Each number is 128 + 24 x the weight over its row's rms, rounded and kept within 0 to 255. Layers, rows and columns count from 0. Numbers have three digits each. The size before them is the row's rms in percent of the matrix's.

# layer 14 MLP up, 448x160, rms 0.127, rows 57-114, columns 0-79
103:093110131105149130143158133137153065080166160183149114133155129128156091101147134091129100142163154117175133158144090095147096117145137102135124143128113144127105121133117082119081122147139127162146102146147113116141151096133138125112160101
098:110131118107138085132131121134157109146183097109149133128164104167178130144127118114145125134109145093115127104128123101116145146066119087191092163115132136123111134100092103156136181164093160151134106148090120109121155120138127109102124121
101:152141123170113130166114127118159133138130158112127168124141115130106152128154090128142146169093120125153129164122133142137122140151115113171120144076120154092149179127097163130132075150105117111129124101094150081119129113119130140104094142
096:152133103117156148062093145121161141153108093121140137140137144136103121137111147136089116123163124073091100101098145131130124128173118098178172104128136147095159145128121117124143123143139144108111113102159118133105129125091148104159164146
090:152098087090108081158114156110140102066142080143118117131106108126129116113125114112085148080138158167123146142131132160081105138158138120106137178153151149122134150123146075152099147131146130105132110151129150113127093153122136113124154109
104:122119093101121131158134155130102156164104132112097125117098136129175077130141088102104167132112164134125146129138139161163100118112164091129118073066125127113111112117118122127142118143171111119107149145134143128126134116113107130160145134
093:117094143167156118094133163114136172104115168121097130142162133135134097141150126127126148096115090134119130148110164113098097118138124094145131130136143122103122129149116190140152124114101118160120115152122080117123153119098127162113139059
107:144146123139133072116106126130142165089145108145136079168147122113111101163145114148111105120104169101150139116149137116108108138107137101147132093130146138141134139141104166149120131147131129122058118131128108095132172138118156121138120140
089:152161128163105123141129144112130142102106157123059096102108107124108149106160128142119119132162136127209119130121145124138106113106158130150095113139146163135127102132173140128107108064131121114144136099153106132105174173136128163150135109
095:128078112142139158178101136157139125130141064113139115091119139125104085149111115080164110157167135097145153148135178106123090165121106118158130115107116121124137127174129173132112127098171117185071147165148114136110113130153130130170144103
107:156170119197121100149119101113140147136110142088101177108131122100084126118132146133106160142112116119117125173089085118173149161152131176158153096138129166126166145127117167127081173118106118139109108132091131093119123136100152119105107146
095:128129141175110084138138093145132119164168113107141124090132111110128118116100137144147118103149123151116123146119119123185103130149127126130112120116107082152112181110172129116134132098107117046147141162127155109090114170140125090115133096
099:153110131129091138146153150108156111134133127155065128143090121140135081144111137134137134166127168135114131093113152147140139104124119133108168149103163127125096082120110156125152115113116108107126150138135124114110147102143116151148118162
100:143128114158103142115124111121113153120167163147089141149123122161148106128132175136164138117128134159161114176083146158124125096132128101089102113145101097130093143131160153125113124137093089133114125122097118189167107149145177150143128158
089:132116117131113126111111135096150084140109168137120116121167120125120124124142101104093156165119131132102172159097166108109136129132121179078097115133168131099123137114120149113065112102158139162139117096087154113123125158139110132114126151
096:116077128101159114141147135098122094153090105176089085140133089125131150166155126124134124146085137127143141145095128100125132163139086135151120148081123132176129143079136177151144125146127129104102120112130096091157125141142125166124148119
101:085180146134099115127150136103160123098113151102136127136152101114105110141147145119152127124131109124131179118144140119042142114101107121131156119144105149145129141137100187123093119134125136125102102117139105117130119101143167156090131116
097:126103104092150107100075157099126166167104145109155094120153103143151178150114171104072126113149104109129070113148143142130127141177112117085142095100124123138112099099143131122139091132090101107161159157149133177089132116122128117139150159
090:091140118120182153109126087134111103112142151124119177127124146147142103136098143142141139101168094106159096139157152126168149196192098097145142143116113180113124092150113168093116171093125118123131140114090118137097145122120123140105109100
098:143158096129154163128107088073136144157129116101145129128147148102103089100130103116106125139116102103154117135144119131134116149172158096088101158084116147100155173120129137127081140114103134096111093147134119153096127120114113093117132131
101:161122153137156147135133117102098096129147093141151116164149110106119182136151101119165147121129155089126117118099170117080111142141130151124149105132092104112155130150152145129088103151135118166159166110145133153118148126170136159137079142
106:106118136099130129137126152127159113100139131135092140122124118096098143114082120087071128155116157143115141149140160155103145135140123164146127116134169099098119091142101122141118113152146134143111157125098098139146114127159170114145097062
096:122155137172114133111132106154080112125102127115166145183122143129125126112158151096130170136154116089148149126115105148092131139113135144113162116110122093129120097157082116138160176117129149112088093154084128133160132137145121166105122125
105:101140106124171141159084119156145158112131094161138183131135159112105156138134134138161125152135153142123130134159211102077109158089132115132148119094125157102165136119130100174116133099149097166087120098130116113107128138104130107136149165
101:178119172127101142158154122135099177119102111152110122120111122080134143149095134155107101125121144151124103113130107113160130177164169114149116133122137159135159121171164131167103160095146155139101148152148141125095070149143135073152127114
098:153114122124136156139162091130134132140122159191112137059099135131069146139108154172114134137108113150104104113120139132162120153095150135130099137144136176155108188111117100140133149141136111120166141116123141092090101122114145141114118135
106:157159132127131147093093086128137157110123124115133131152171169095128107119127147129187143112115098168156138126111092095147138078142142173149104073123137140129151145170093144107120123132134173127059160134123093081113152144153136130158111131
100:083139142147105100131107119108083120090133101134133158146146114103139107137064173160125158091114120119121151106122152133114124138109141095117133167147126146170127150139116140159077129126083128109109091144122108142129104107095132130075170132
105:098116161166103152128138137139097151140084132119128151139133144122116149104144133086119183098145123120136156122135136143085134127143113197110160141118191147119113049106144119120132075132124097140130150101083101125120140145134102122148115122
097:084124155155074155134136135136118142124087122127108156171102147111125098134119177131091119145118142128114133138135143116155116136084090121123150157104135098109106118137146124170099130142157117135087115100114136131101125119121111175095123163
100:133126155127100124125141135121155173113147091123174164121168099139118146116130126138094159086106108115092115127109111120081110117126128122157116155097112134141127134135133078184139137115129178125128122090168153146100067139139126115101128130
101:127092131124087149098118134155133127177136147104118167126119151169120147112128155123115121157077103111148121151094150077200144126154135156125102143149116110149104132151111159095079123076129101107128161121125120120104158140112155112121120137
110:145131108138153120121151119138103112127112087178127117154129103142105146143132159135133134146171089084141157155110146114109168084139135117163166118162132136146116108109099131116090097083104150153155131150169120132082158087111098109141108144
098:130081114128120150136107086152127163159151136121127128159147157168149133122095136114140145141085159142103116121125141147115156114137152149121153112135144097188151115145144121144171086135104092111129125117113120152161140079158121121072148082
099:157108125132156143151115118120135105106108132125105124191149144156152150142129124137135110110130097134104164064163145101098119158114172097088141156158123079109116125123137146113132129095162109113123143078139099126119169161143118162114141129
106:165168145133128123083130121135123110141111099140147142159129131180131118163134090147142155156159098170113184126165145141110137049116099128108123162125128128160097166108157142108125114134132112075152172138120098096129141131115129178116093109
093:155075191095129103131160116138132145127148102103128157163167116141126163125072132127116071098099115145123127131138119124113132113139112163104143119103143157162140158125089123146135174128087180160099171137136113100138111133155124081103125122
096:095146104124112142132099120149096117142115117152161098130116148100139132119153130111179121122116145132109145171143128121105102069107129104133138159136093123122119092101101142148079130165133166147148173128105127148074133080134086124140117122
093:147100146154126112100151112138133162107106095132141121154140093158126127125164174124151091149113075098124168129151120147157152140092128099095133186107081132104167118127109091185114151140165157145121154130114133152101147146142166130154161131
096:105142136101147181160135100118143143133115144075160162111146135113096126094120104115153121143096103121128146164158178139155105157155092104117101092126131112120114136141115113129125121131090107133117156101136132117096136118162111133155169103
097:120079104157089100153098091128115155127052126146104157104085131166077122122136126136101133145109083164119128123116116125118111124110159139175133132121108140120146138097097150108137159172130190096119112100154140106105108160144154137099133139
100:108154117131133092121125141134123149096118153098090149069095097107146149151150134130100110116143093128131134134130124156142143084116129123167098126118105172125134104073136159166130115180120139120104123129149161123147098118121129098150125204
100:106102145110140088112123120086134154173124140135160137178105130142144068120172144157126122117106160158101137132143118125137108147157139157131139140127138085129123159081106108094163141135115115166140136123151113120116111126143117073064162125
093:108103144117124119098118109096183148094116110130122143161139119112143087138087135195118126149124105152142140119080136125094153126129113136138096175156158136197124151142148144138114102147152142157116127151092110129150104111104128116191119102
102:165140123107082080123111057102134150160104144147116083157153128137137109158134155112136129136145132146117124154118117143111100120095159089128136166136104125135084152120136146125124135170099140133127137098148168074126107168134158152184126152
106:123184134141103165125149120128160124094106141143129149114104136166132159158114133133140131124126094141113130070140140153105142113109149106177155127162110107108120148153113198127134165127140172086149071111131091141128172123120126151089084151
100:164181175147111170119174139118122113146112121097090125129149145158113120114145132120088134119056080099151126110076136142129167126124162109141104150137084091151115162162142146119141127146091145092145078136096114102134092125154160145124121137
101:112134141069136139162109124108122108104172149145118145125126099118120086119113156115073064140156124153145116146139140118140149157159139164145097094119131137100084073124109142140152105088142122130111149169111155138134148118114158108148094118
099:156131095087117137179139143092147129145112110131138126143138167151117168125165152088115137161188120122085142130087120110147123153113092148140134081136124186088125136091125145132138128113125118105153100138126131100134125100055130102124086156
105:116122115165131126141149156126149125132120108160091107150126141133117103184067127124140164113138134103115130103100079127131113124140144082099117134133147113129171169122167141111179105091111132153123117150116108091115142144140155177118109144
103:118141125126115097104138105148131113119138121125143141087140105131083133132159113115125111137148097105131104139103124161162137125143067185152134145156129063112151173086091115125160118152165139127148133105134117063103161157114165150124125084
097:107132113103123143151118126169122087160154108154129110097141145129156171162082138138113147065132138145126094098155102107101121120133144158128165096146152100145140148158100089108116180120151103112102072124119124177130130071118137154084139149
106:131170138108126140133097123149108125173143117146127173109157139119109082141129131091113152153160131136125172140121092135117133116158125085148103093130106154050112134139098144117104121127136101101089153154100118156154171132146091119104137156
100:099131098119154108144120098149125087151116121142145130119085138134085145171115115086123157114115156096132125123135077172148093142128096177144123146159160096104180148131123140157100117165145138113124107123068150116185103099092117105126142110
098:094125158090148113104118108093102142169127156154159082118095105149150130119133108148131149151153173160129111115140111151126114147106118138098125143110131116101142152098130109142111171108111116095123156106105165145146176131145101094121098164
093:104146131137100142137147098145132109114092105134152068151107133148133136089160160139124158126125127131094128137140118134096076161112132110133117108117116191131122139091130130112129196082136161159111081139171101111157129126069108146100160091
096:176157080125128115118140095097128102177122112148137101129153098144116100107117129093096142108149071089120097126119104117132111149124142125117159116177101127123132135129173153128122119117070126104125113127130155147157119145160165130098132116
110:098157124147141171118098105127122161110117122141095135108126133136162149140115136119162132140153141104149162119125093110134135136119106123123116165109099095154077109090151146124100092152093168130107109101179089109081103091147124167111123179
# layer 14 MLP down (transposed), 448x160, rms 0.118, rows 57-114, columns 0-79
102:153126130145126098079095115139104128155109126127124135151147121080096115129147133148133152114200089154122153135107163131122145164121157139099131149164104145165126152168108120127103129098146139138109112136147126091084134137158121159164111143
097:096121157124129123137188128121146113102110153127103104147168154112112089113146179150169154127125130132137105133164128154132124124103103117163118156118142122104107118138150084147130111119145097132133149092129133078125108134115080130112153084
101:120112066109107144152148176131093135143155151125107133146102109140159126176111143131137156073131101152135134071124112142111150093121130131146089141155118116103124105088113123107114166114156090129109125184121093111127148125131132098117111149
095:096122144120135114154161112117105169103114112137116134097108095117133129152090117187133118123124135125164149076092140139137141122166109115104078101122115138124098155098106169151122118064124147119098127087153136084132100128106125128130136146
094:136178118126090164150112136105107112158151162109140139103187093124148152110116124085146141125125081154122126149095078112138108121071096158131109137119097114103138074129126118120117133141111148129187150123100120112144098122114147142148092135
102:123135143182140141097151122147126117181080125124142117171098118149131162159117121133152086122094118105124156156110104111098127149139066111145097167131137169125130092160125154129153123122148132091160152145160148149141106109137098131088136095
094:122133142119134138138152129161095140137130143153121130136118109120186165172130136122088086107124126146133173116154070156130136152121077164142118179145100155138117085140109091138156139095137116086097094135088139127111148103112127106141145144
108:156125156170143135140127129166064142138122099104126121140132143137169077123109136142088085090100129095144165133141124121091143127115100135161160156196166151109173119142105135155100140111131174136130121124121124139102101134172123145122141150
086:167147104139121137134132086107095127145133127143168146149104166168128123171102143107122112128129158154092073081123132107116155121085131137121131126096116096128113160118088105134127148145128183142160132082158148124118149104141159152105108126
097:126133150141140119141130126155148073147108095119149163123121121091142122125087163082136134144115103126112148111146145146097141114112135124134137100120126121127120125165094171053092110141121140114141118161146089142098119153113127129146149109
107:138120084146118112146128132118131127116141144113100123110125089169110096082152132099131112108115138118123151146100131134148126117121124118079130087091123167111143123138125160113173112125133092131153120103161122140155155123147145169103101107
101:157135132122119101093094123133104121087167141178138120159116133096132146117091113091081123100150139132156129105143183170106135141102150163107071124147151133115099140116129095151139099169124115161109154112172155107161090092108129132147157149
100:131161109124100125109111121114147142170083161138124125127101099146143131134104100160103116143084149109122117141137146152135131108155124106155106129119176125123146143079139199138127174154130185137124139104086112120145096123119172121152163137
102:104124123121119124137123092116130110124109105139127158125130174098135160076141168109113119082130126122124129119128092142168117164141172144120150174110131126130108065110154140119152168166147138113119105185109125123108121125120111119112103109
093:161173090085136094166151098122129116117194111176103116079121095103113119141137150132118123087139127146138124168103133136108099124114152124176129153148135127117107129117117120118136097143155132198160132129133128125094139099145123101156152167
097:099147094153128098105164203116144125130156138147115156094136147087130133123155099101146152149129107098148149086130163090147101162138138113142132120104171124103112104132131139107160125124156142131116123163105110133081123151152143109164143110
102:086143122163126170100149121116140102116114076138085124097152132095152117162143117114194139097129131084132121142104095142143133136127106128108164169177109099140093145122183117128151120122163075122146150114156142125131121165109111095148126063
098:097111138188134153151160164124114114123161115115099139117174127120123130134138153059151180114159150153151125139152132119154142082111120151129139116114084107077170113065136141122177169122148113093109136107158118124142096138135154155123145102
094:128111132154140129134165119106126143150139098142139099153139092105157114118147131094163172123142131091126194125091115165123104101129119081150121100138117166122120117133094146135158100141108146158117181111127130179117125133119105127147149121
097:122157143163115209135145134119146117148109081118144144114121140103131113118141109112138146110140128109135149131079115127082120093123122124090133119175119144101169112094138155111103083115152129145160163150132133115137139123140138090094150079
103:127157151121128138115119138120154166137104121114110131085114124168170081132183108143069125165157146147164124147117122115095173124095112178124102076109143128168116132107143154099121122108135114096152109120129133088101132162131126103111133186
105:155138104078125111133110134121128106121051166145121160111148211173142143138122100142082149109140145136096145131192117120131153127110114096165129148116139143196152109130125115122105138117112149097094116107124109121132145143184138102143108131
098:137160146146110090149124091097103132104138144163123151112169110163149117149136148107115152142119140087137088102122125151116096157128104111107081134116128153142133107121127164147091137151118130144122127133150121144149140120097093149133130093
101:138151100147109122168142125087142140119163125155095114093138176129159141128138165094101135139188196120134105134145115141125121117090151118163161135162122114100125071143109101167141120138125099156109107134128139119120145158114126148112122102
102:135126095112143128106094160135082142129128177151167104129153143142158145135079119125107099160145132137157153158090143137137136098105157130114117172136145101129093087121130139131100118120117114114108129150139138143144111124137131097104067104
099:153133075113159140127140081151143078120157115138096141119129097123155158139139095133175128172129134117093131118158105123126106076090137133111129109125130135145093141118167121089200107141076105101123142107138062160117128183138157119109145160
107:140175104100145148136150064150111177135144126132101109088134133172159128165077114148174102125103141106123122111167114140116108123090149126152130121135118145160125135102105121101128159113140116123154144146118173110148109135135117150151097170
102:144122148131138101125148124188123125107110147121136178115071121130079124098142087143115120117136149170147135128107142130129139109085114087094122115121149090123141123157148095126144117151183150151129158162090137117119114151111126111153092126
101:149123103110117141187133145087116113141138108098100115134128189168118147129118114117141150117128121173127128131127123101175135151166116107091127121148107086112127116116147084130116106152123110104139106095106124111143100132131119123143190080
098:168143146135134135124113110113089118149086130068105151159147117106145089116187102152146115122141122155156144120155157095141118141106089091146114111126142159112076114121182138095098138135133141118139099097139113134126105147115144154125185166
104:158111103150125108089145143119106132152140132105116137123124150164152103149103119146147172171148150127127153164154093097111120153129105138147133086152133128150144176115115077108153135084133134137136110103134111138076102104120127104115162108
102:099114137137115146130120118169138142135138116119112104118141186117129142095151103075140174118185110139119119137085140121159148123084115104133149137150114102154068135160138138169079120126154106098166093136115126074152114121114148084109156100
110:144145090116098105106161112151155129133099127091103147134113159122087139077154134179145089131139123106109116130101126103111150102123141090151189111104157134122167141119180128084091145163132104093140091157099097107139134167121136131121174123
097:130148160121119101141154145146107120135109096185125119104110164063157160160127090097153148130105110145051182083096109144116146122078132121098104139112133117136139121117133158127115136134120117146139170123145138123120134137149143120094138162
100:104103103160129127115105152095137111136124112143131132102102112118161107116133146144138162128133108121142126145143108145159078134150106157177104142123102118116143128136147126116117122119109177118116139136160123124106165156126134126094087145
105:113111077156143097122181130123133130132128161124120129086112142115129117149167142094110135153141134101135121081117120154138147154102084140102159116091133133170145132126121107126157144154138179114136065113115136125133144166126159106145058114
096:113166129166093109142129081154146128121097166158098109092142106115176143110117098147145125115145178105145107133115108193129112107125128145119137138110135139157113105078144161130114154137152152150120126126153130156144137115150118159159145122
097:122155069093121125140160154128144135110120103157130141153092134128118152128102138123100121120124163127138138116175108094157130153140149155150133099115150150156111141136132132128093102166110122102085155094107093133152133128087152143139107144
095:093128135123117098122114115155118111139159104124118156127134146103161113143158111085145125123096108129123115159143161136126118110142120132138094153106154145135086119108147162085145136127141104163108121108110116156135159166130127136138168160
097:054131150103147154105160113123145177146142154132162183124097122125137136152107128167110134126120129123144131139127161143146158124134093126130100131088133119152115111148080136139129133124163116134112121142070137128182169135110071104118164108
096:109113129115139122125131145084149116129182129149134119128136136094157132116105129138136130138115131127154168150160135101163122117141161128133158127167117146158127164157127105160072123171115123133129136174071162111158161067118124107162135128
099:065127120152134151179125119129107095143139146115116130165093087133161158121153125114103126140118129096151180126132104159130140165166061150134163118131118101143088134110126123081128089078154123144107110171129125117107135111178146126130182138
102:138142181144083124142161114131143140126123136095117118119117145078168169140162117138146117113155119093100142158147114117113101131136115148153107115153112148174114176134141119110129165152126144155138121077114158081145133136093181137160096125
095:169137144087109108112158153150103133093129102142172140145109131138154114141091124130104153084110144097159125122108110137162125121151120133133119101138155105118109138120097139107156130102114131096095146124115148143157085138118098145119166083
101:131111111159157102085137109171128122147123131161136157127124139114145156122174118092126152102147115109140096141150125172119110137127138140103133169124127144138128122133139106154115168118104142127126123124115124101104113090138148137140096105
105:169142104116128107169135147111151148132134134107123170119077149135167099120143141138089121149129114156160144079124128114123142130103095126155097129119107129113154177123087108098130121109152117124105105151159125081126157130091103133114097176
101:127131137136122180152156129133141116119144130129118116169097102126126146119103099107150136134145127192123108122132156139119118132139169141131144139171095123096163126145093144102109099170097156116110172101124118135160146100113124155111165117
101:145152145119083150153085131136158125113123116094149094135133172152135150150155125124123126084160141158103153122124120123104135132163118108140166128146133128126153170166101155102134098153115091078150120111121101115113105100091135117151154155
100:144098195086123152131109188128128161156119153128125076155141142129076143139126156096134143176121157163069109115126084120123145096124138179118154141076165099104106138122116123157123135131121121148180142134108120145091170118135149127131162130
109:139121137061126089079145161148117110123109148132136122140113098182134158099164117127151124114112136118156139134191091132103151116146145126123125136112163109115123120128094141143073080149146133109141163156081148101114143124124150125123131159
100:111131133119125154143119154133145113119121156096176144119115123134122138144113140126129117186111098135094149127144136154148104128125099148165099154160155140143151104111109145095068169103088080146122106140115158146114120179090175127121142147
096:109164127123062130150114138090100115141141139122122105156126119172137126065119102119163114168146104148156097119139188129145134103108126161099136148114122112114126165103147116104139099149125089100110129194154125105156098151119145162088112126
106:146144124159126126119124108127145180146119147151136142148092136106123129107123157120131151132118141119127113130110162137139153110146113114137105129151114107153113161122105144110151153158166156145161104157103077108183145119152092117125100165
098:088089123158112136145173123140086107109161136122161140117123097096123124131114083088132075140114121108164143100084118121161131174106136138090128137126148112121129099154132160113113128114109122097125139163097116156126115127165137117117118091
102:136123138100135147105145133094105082123168129124114119129175151107156105130148107108156135110095165182113120148145113102115143104100138150170158109133160110148147123109123148092155116124158113119134142093136104105151144135147149157114153104
092:126163165161137136145108107126172111160134105117099116151128103116122144134114174165109147091104086119122143111138062157177117108134080059077129141096114107141117159126120120112122161112138093176154119105115116124129128118140132105116092106
098:145092127148119111118126057126138142120116147127106104141128151092122106138111140138141160130189132196104117110159141104132133157138139139079179120142185082105163151099149138105076152095169112122109129106075095141206115108167132157161112115
112:139134121113169123152131164136107140130125114147162156160166154106108125126126137161143175125109137138129119130099072127130141150103129157121130163136119097138127107118170120100099177088145147108136090169161087102159133069124095074124128128
# layer 14 MLP gate, 448x160, rms 0.126, rows 58-114, columns 0-79
100:135084177167136137117130136157124113188108153163122135118069148120112131112100134148112121130073127137106100122099149125104109143124121102115117141128097125155122106125110173128123140099135104116123154123133185125130095121137115139139126087
099:140121134143094087121133071156104163097110140127121122138098137137104157123104102117094142146165153086119177128153123091147184113163136125126131129160143130142115166139143154156090133126133099164076100131153123131091116152104146152085126106
097:122113132129121107149132124116130126167119147155140103149099133138129143147132120157105147146102157129115118128143120100121159039131096110091150082129131131139115147130125128139151118125122104128115142183133130139115180123169082091139126154
096:058160149136115113107065120114097132145124161171095082113147106121139172144134135147080109125152137120175143163093100152135140061161089118130149138132153134145135148110126096132132121150106117107135101138162121135172145128123145125135101157
101:124082125096112112103109138138094097109115133149135096180094075092120131115158104092132136106135159107157127109087148133170118156172128143134126128096170104135114139078112105155111122130160124100113116140152110124105187092132107157134150100
095:121095132109144142135121088129121123142124138154104102144068125165092136106089145137117153139076121103111155129147102123117117158139089141177149129126149103134109124123139105131084110132135143150089112118117070180135111074148173129107117104
102:135089125148149115128125123141110130107167154113106127164125105158093112107135121186098105097124145127148149165127100121118108067137141172107149147088146121098095104105106141156139117074146123134091129152170124151161118103152108106138146168
093:095100162142159078165091120158133170105135134116058118147137122119135134103138100123155109127129158088112103146120121151167104156169140176121114144098158156110088145093124092120154117133162125111125123118130138105170145093121093173128130113
097:129108131136126124141086118145114161130119106120154122162141155153075070132147076083144108156090186174144133113096080134133141153153130109094095120115129147151127167087093126154115115097102099163102120122160120126140127108134118097115173111
107:138131111117095116123097099144134145178149096133094125127131107145140127092125102116158134122092090163131073134135116166136126148163146111122097111113102135119100171133137104154138121111140128098109143177158110129116121160161156115150138134
101:163106108147120150151093096189088110109148120152157136129156139127085147151155124114145062132130084139142104121129110174106099164130076155134139135144123112122155116142114139137105092084124060140095154130137119142148122137134111118158163163
098:117061141116178142107114076172105115108147114154106107128110122117076157111097103138131115165075154171145130116136133117076105088152114123119160133112153148138123192102148147101122129147128107163149151134129114141129155101143107104123091120
097:115121127171084130157105108117130163141136117114097123139078138132129110148149135145095133133125171168169092152141135095133151130160098110074152144134141140153107158136125132117132107106130077133145123138143153110130147126171137140130165120
093:150118117172112129117106123117130140135116097165123132121103096163122128093133111149131110130121155115115108164153107141123126130124156095135132188154146095139129157113114132116094122128165197152091083069121111104127172070136144111114097127
099:129132120150128130138088158137095078167121140158121109138134106126113104146113157136138161159096139122172160139072102112138117111104080131166133148116115137144119152077116129141139094143102112149070111174160076098098127155149124149110114170
099:093125121133132131134143102134154102111159146117099128124095108220113149107137143124145104101112135145147117115141154126130141159135101122161132110123130110114125108114154152085159137115103106103112117157122099102141125118096124110142176119
100:122109148130108133142143086133128145149103157109149098118097101148071129160099118119114101154156112144096148074173127149125144120103132130118093118109158131113115130140075122113150136149126102183149137100150081152153138140156085129125129143
095:140165114129138200146066079108120130082145120170115139120166129163125120130098129151106117125124101141119074153132133135148143126174112123102071127133127066135115110140092138101136125142136089122133158160102127140119174124149162140119106140
098:118150146140141170125170141169145144148145107154106119098141120156100108129080122141134145122163103132146133127166121140132091093170055138147098155101108107172172161098122154183119130143124182149101154147109080104096122121127141114148126158
102:142156113202136125144137152119104108086137146162098126121102090101102139125149130113112115136119152110137111140071126128134100118104132123086127117094125151151127132100135115142136102120137138104149203176140144141097131092175166139108130138
105:140137122127097124173124126138102137173116133106107098125127133117118121142113095153084101113145109152138143141141120108137120096155112110085157107116167102167122149111164131112174100087107156117165138159138119143159169088164133152117112095
100:065154142097108144188119121110126136141127193137093143136090128138149104102114109121122120103159173136137113089135108163169126087119115138127127112115153119139085107125103102134119100160168122091098139117120149135152122126188122122151136140
101:123118096131133150130111099151098156128118107163139140148126129125095120143131084144098139161176111132113176108119201139094146112104121133066149125089121130151138138096082138183130105076149085143114115123168147130140130119109108136123123162
101:135113121125136120084148095137132111132153137106087139137122090128104137117136102111099141130112154135162137112102117119104173057160143123118131185146159109160106143083119090114143137121105148096124110110132128123111145095153153133083137096
100:113090113106126113140117090164126125140091172142119098170163136104119121123111150120110093118132192137139122133151139145157155136117120122115128130120127122112063134113116114111085105138121103169120163094137122130119138151152148142117183110
105:157157107118137139171139092185092111119172118115154134082114111094090141136139090171115117161108117128124129053154153160173107126134122099133117132079133119152115119152120111122130132095164090111112162143140123128165171103157115117131141132
099:061125104141126181145099166103114137130116076148099132160127156109095116141119114113109124172152108138135111146101102144132142102158081117120102163104139112123136178150129146113162108104147094105084136114129117119139101092114129147103130130
104:100119102108153139112134102131101110119184152174116106135134088133124077162098096138152127156150136093143091156166124096120138159155126083114117112117105131134126157143095121143134081079133126127109181135105120159154123117127127112170133143
099:116080132154105169135129150106122119181101116114094129126112080106165104103151124136124159142099155113088092067132136137166125134108117152171129146078147115160134144082138122146144128083148113127131156123133158116109111087123151146088099118
102:111116123143125099127094096141123111148097142143132138158085110105156100138127105120132116127138144164146088139170140149126101065185135141111133167090141077185069121140160127130169126148118108136137128130110100137097101117160141177159122131
102:116094074114116134095081108167119120138160159121116101138109157134129117108131128087146076160110116155143112104177181149128170149152099164064138110155139140123072129137095152116146161111159105136136166099144119156136153140160155180139128143
109:124113091170159132107117116136100108125152121174137135160115139136100143093126139142146093126128095125122131171122129101117167140145137135151131126129108135144073072143089117141105087116115139124118121185125095133133098113174150116129124105
098:160127119127110125140096130123118117170137163129154099135121140126137145105117099124123112130141142201117152131122131136130130122102159110078116138114155066149107162115093093128170139084102092157085149110138134155186124148144168157140122094
102:115118115160140146152089146126116132106090135115137114169086148114106109107116107179148138112113129133130111127142098103151120133108131134081174060077147140124106128115134145158130151099132135106079113160129109148131166143143177105141139118
104:099108143141108122127092068159155125171088131128126114107147071139104134120148115108143133102137120137092113138108151172138126111182093137143111141091126128169155150088138115138119124137118144158133093153126083123112134127157137111146152139
099:114113144169093143099141128130116146129091148115110105173101107164111087115136123134172132150102168111141100146106146080137153096118125105150135162137136152141116122130123121085103144102188121092109173122154169151155171120168128141104143103
098:121122115171134177148125149107136110085150147131111152140118133092141138158129085168121111153095164098153059124136071113132124098126155125119150133117125140167107158155157090117143128127125140103139117145106116169135127150158130103126151138
096:131150134149144122129149124118163145147132086134112120144129123113122135139152107163108138149186106131184161123158092081116138097176140105117120161109106154103147128103129090146135132138127116093138122108126127159085137125157104096142145136
099:128114143119136116140103127108093118132143093145122137118152112136091120153122093133084134174103118140109114125158163133108161124135138090079125109107115184175113125146133099158160123143196115089138126114089105155148160088122123148127158133
097:095127103110109159110074104157120115116182156160136103134099126181129151140119101142135102131120156156147120096126138130104082134141136143119110144134164116122150106110103108125159119107153132138104130127178146103121113106139078160093147149
100:091104173115123161109066129114118111157113109107115096143089140181090137126102180177128172137130157115136137092151099104109154122146090166103155116104108092178132160141126139117110105115143130124120135146115093124173124153112139160146136078
102:086138141122140149126127156084139100120099153165123164192096130143131160107122110148090115170106147129152126119149106145149164121113107163185115137140160096161092133138098140137161154151154125138127151107112122103132146073112128143103136099
092:102127149119096157144146133105117132148126168149125144164107103153076136166072120182154096096094104108119133100101136110143107118126147119124120169161155113155109140114093155122121103119106113145069149125134133155156163100134118126111151120
099:130143128139131166147106115158138173122144138112121174105108145135118087117098113134109114091108111139149079109149130125168123133117096184130122145117100136122093157105145104119132114134104131078136133132127142148115121158133127140116123107
102:137083108136098118159124108112097095129112143136124090157140089189121141108118108141088094132121127179136164115129124113149148099116102119121116126121125142133104154119103137154141124157175136171177166138085115121098148112118116172104149122
100:080100086150129117090084097181152145182125142122170122176158107129113150146108107124122138161110127128159116138133151136142119112137153151120120135140156147109139144080140132107157142124153114153098132120141120107149143120144103095117144109
099:073131149137138163123137093128094144182161125137116162118095093125143134146108113171125123118135101139150124133174121154063177181097105107103125145084152134133127121125122155121139141095135128147121138142141079148169139127146103119116183152
097:151124146174166115142150122138147122091150128122111140123132099150156123094122130172125124127102151128115156086166135108127125077127125159158101141083134131116117130123134119154121119120121151141101146150117118127108120114164151163098146108
104:124121104161141132179117134140094131164139136130123063119128129099085156131111125139095110151104117146139079152109082093219131105161126141158130134138131108121118128160103145077131119128176156102113115165141067122133158142167119154073171121
100:117107116118116123129130104139129194125150138113162094130177097128101138115127122181110082147110122141077107152171167124139116138137117090121073148133090117176155126132123107137120138100143105124130172114127165138134188112136150123146136116
097:103093105094106146115091090112116145143114113126132149118118141121131110165116104106169100169113149117137126122079158144137157126128149098122139117117150151124162097113121180098151097106148074165087158098156104163153123108117141112105168081
107:119126074176152137116120145131136127158093142143112108159116110139130109165101113134079130136114167124111125168136111138136141108172107150101161135078129119155141126096126147100166105085128104137160140101141125117152100136135089119101135129
102:146165121136093177137122128135120123167137093106145111106133104169141121100085099140117109134120128130136173121158108092158119139163133121117106094121124122130056129148116127113190113163122158164118144159127077128118104128163118134125132129
101:086135117121145108184153115144152116154161104120135135132157110113104101120103085114136159120142140159104106107086145120106091108132138141128127126135125115176160113118081140119142099135096126137095148152115100148126114142160167164116191143
095:131135144110149150080141167138076171106119125106091115092091131092176085108162112118106100182119179137122146148133170102143129112165139160145105169132149122127138114140112129147136154105147116115151152124135110120095145073107092108132126115
100:123131161111140134145083088131114164122173100134124139142107141136134139090125093155115098156142136188099130134128150098118104130141082131109143150137080106125157106134104150143133094075137111114101090118181144109160137099157139107119095112
107:103135125161117180147141097155099096090109096113111132144115121159109168115130140101142144144145135139145151131115133110115147107154081121124121186119139067139110105085118145142104066125166136111100139152155090106111122095133096132157115122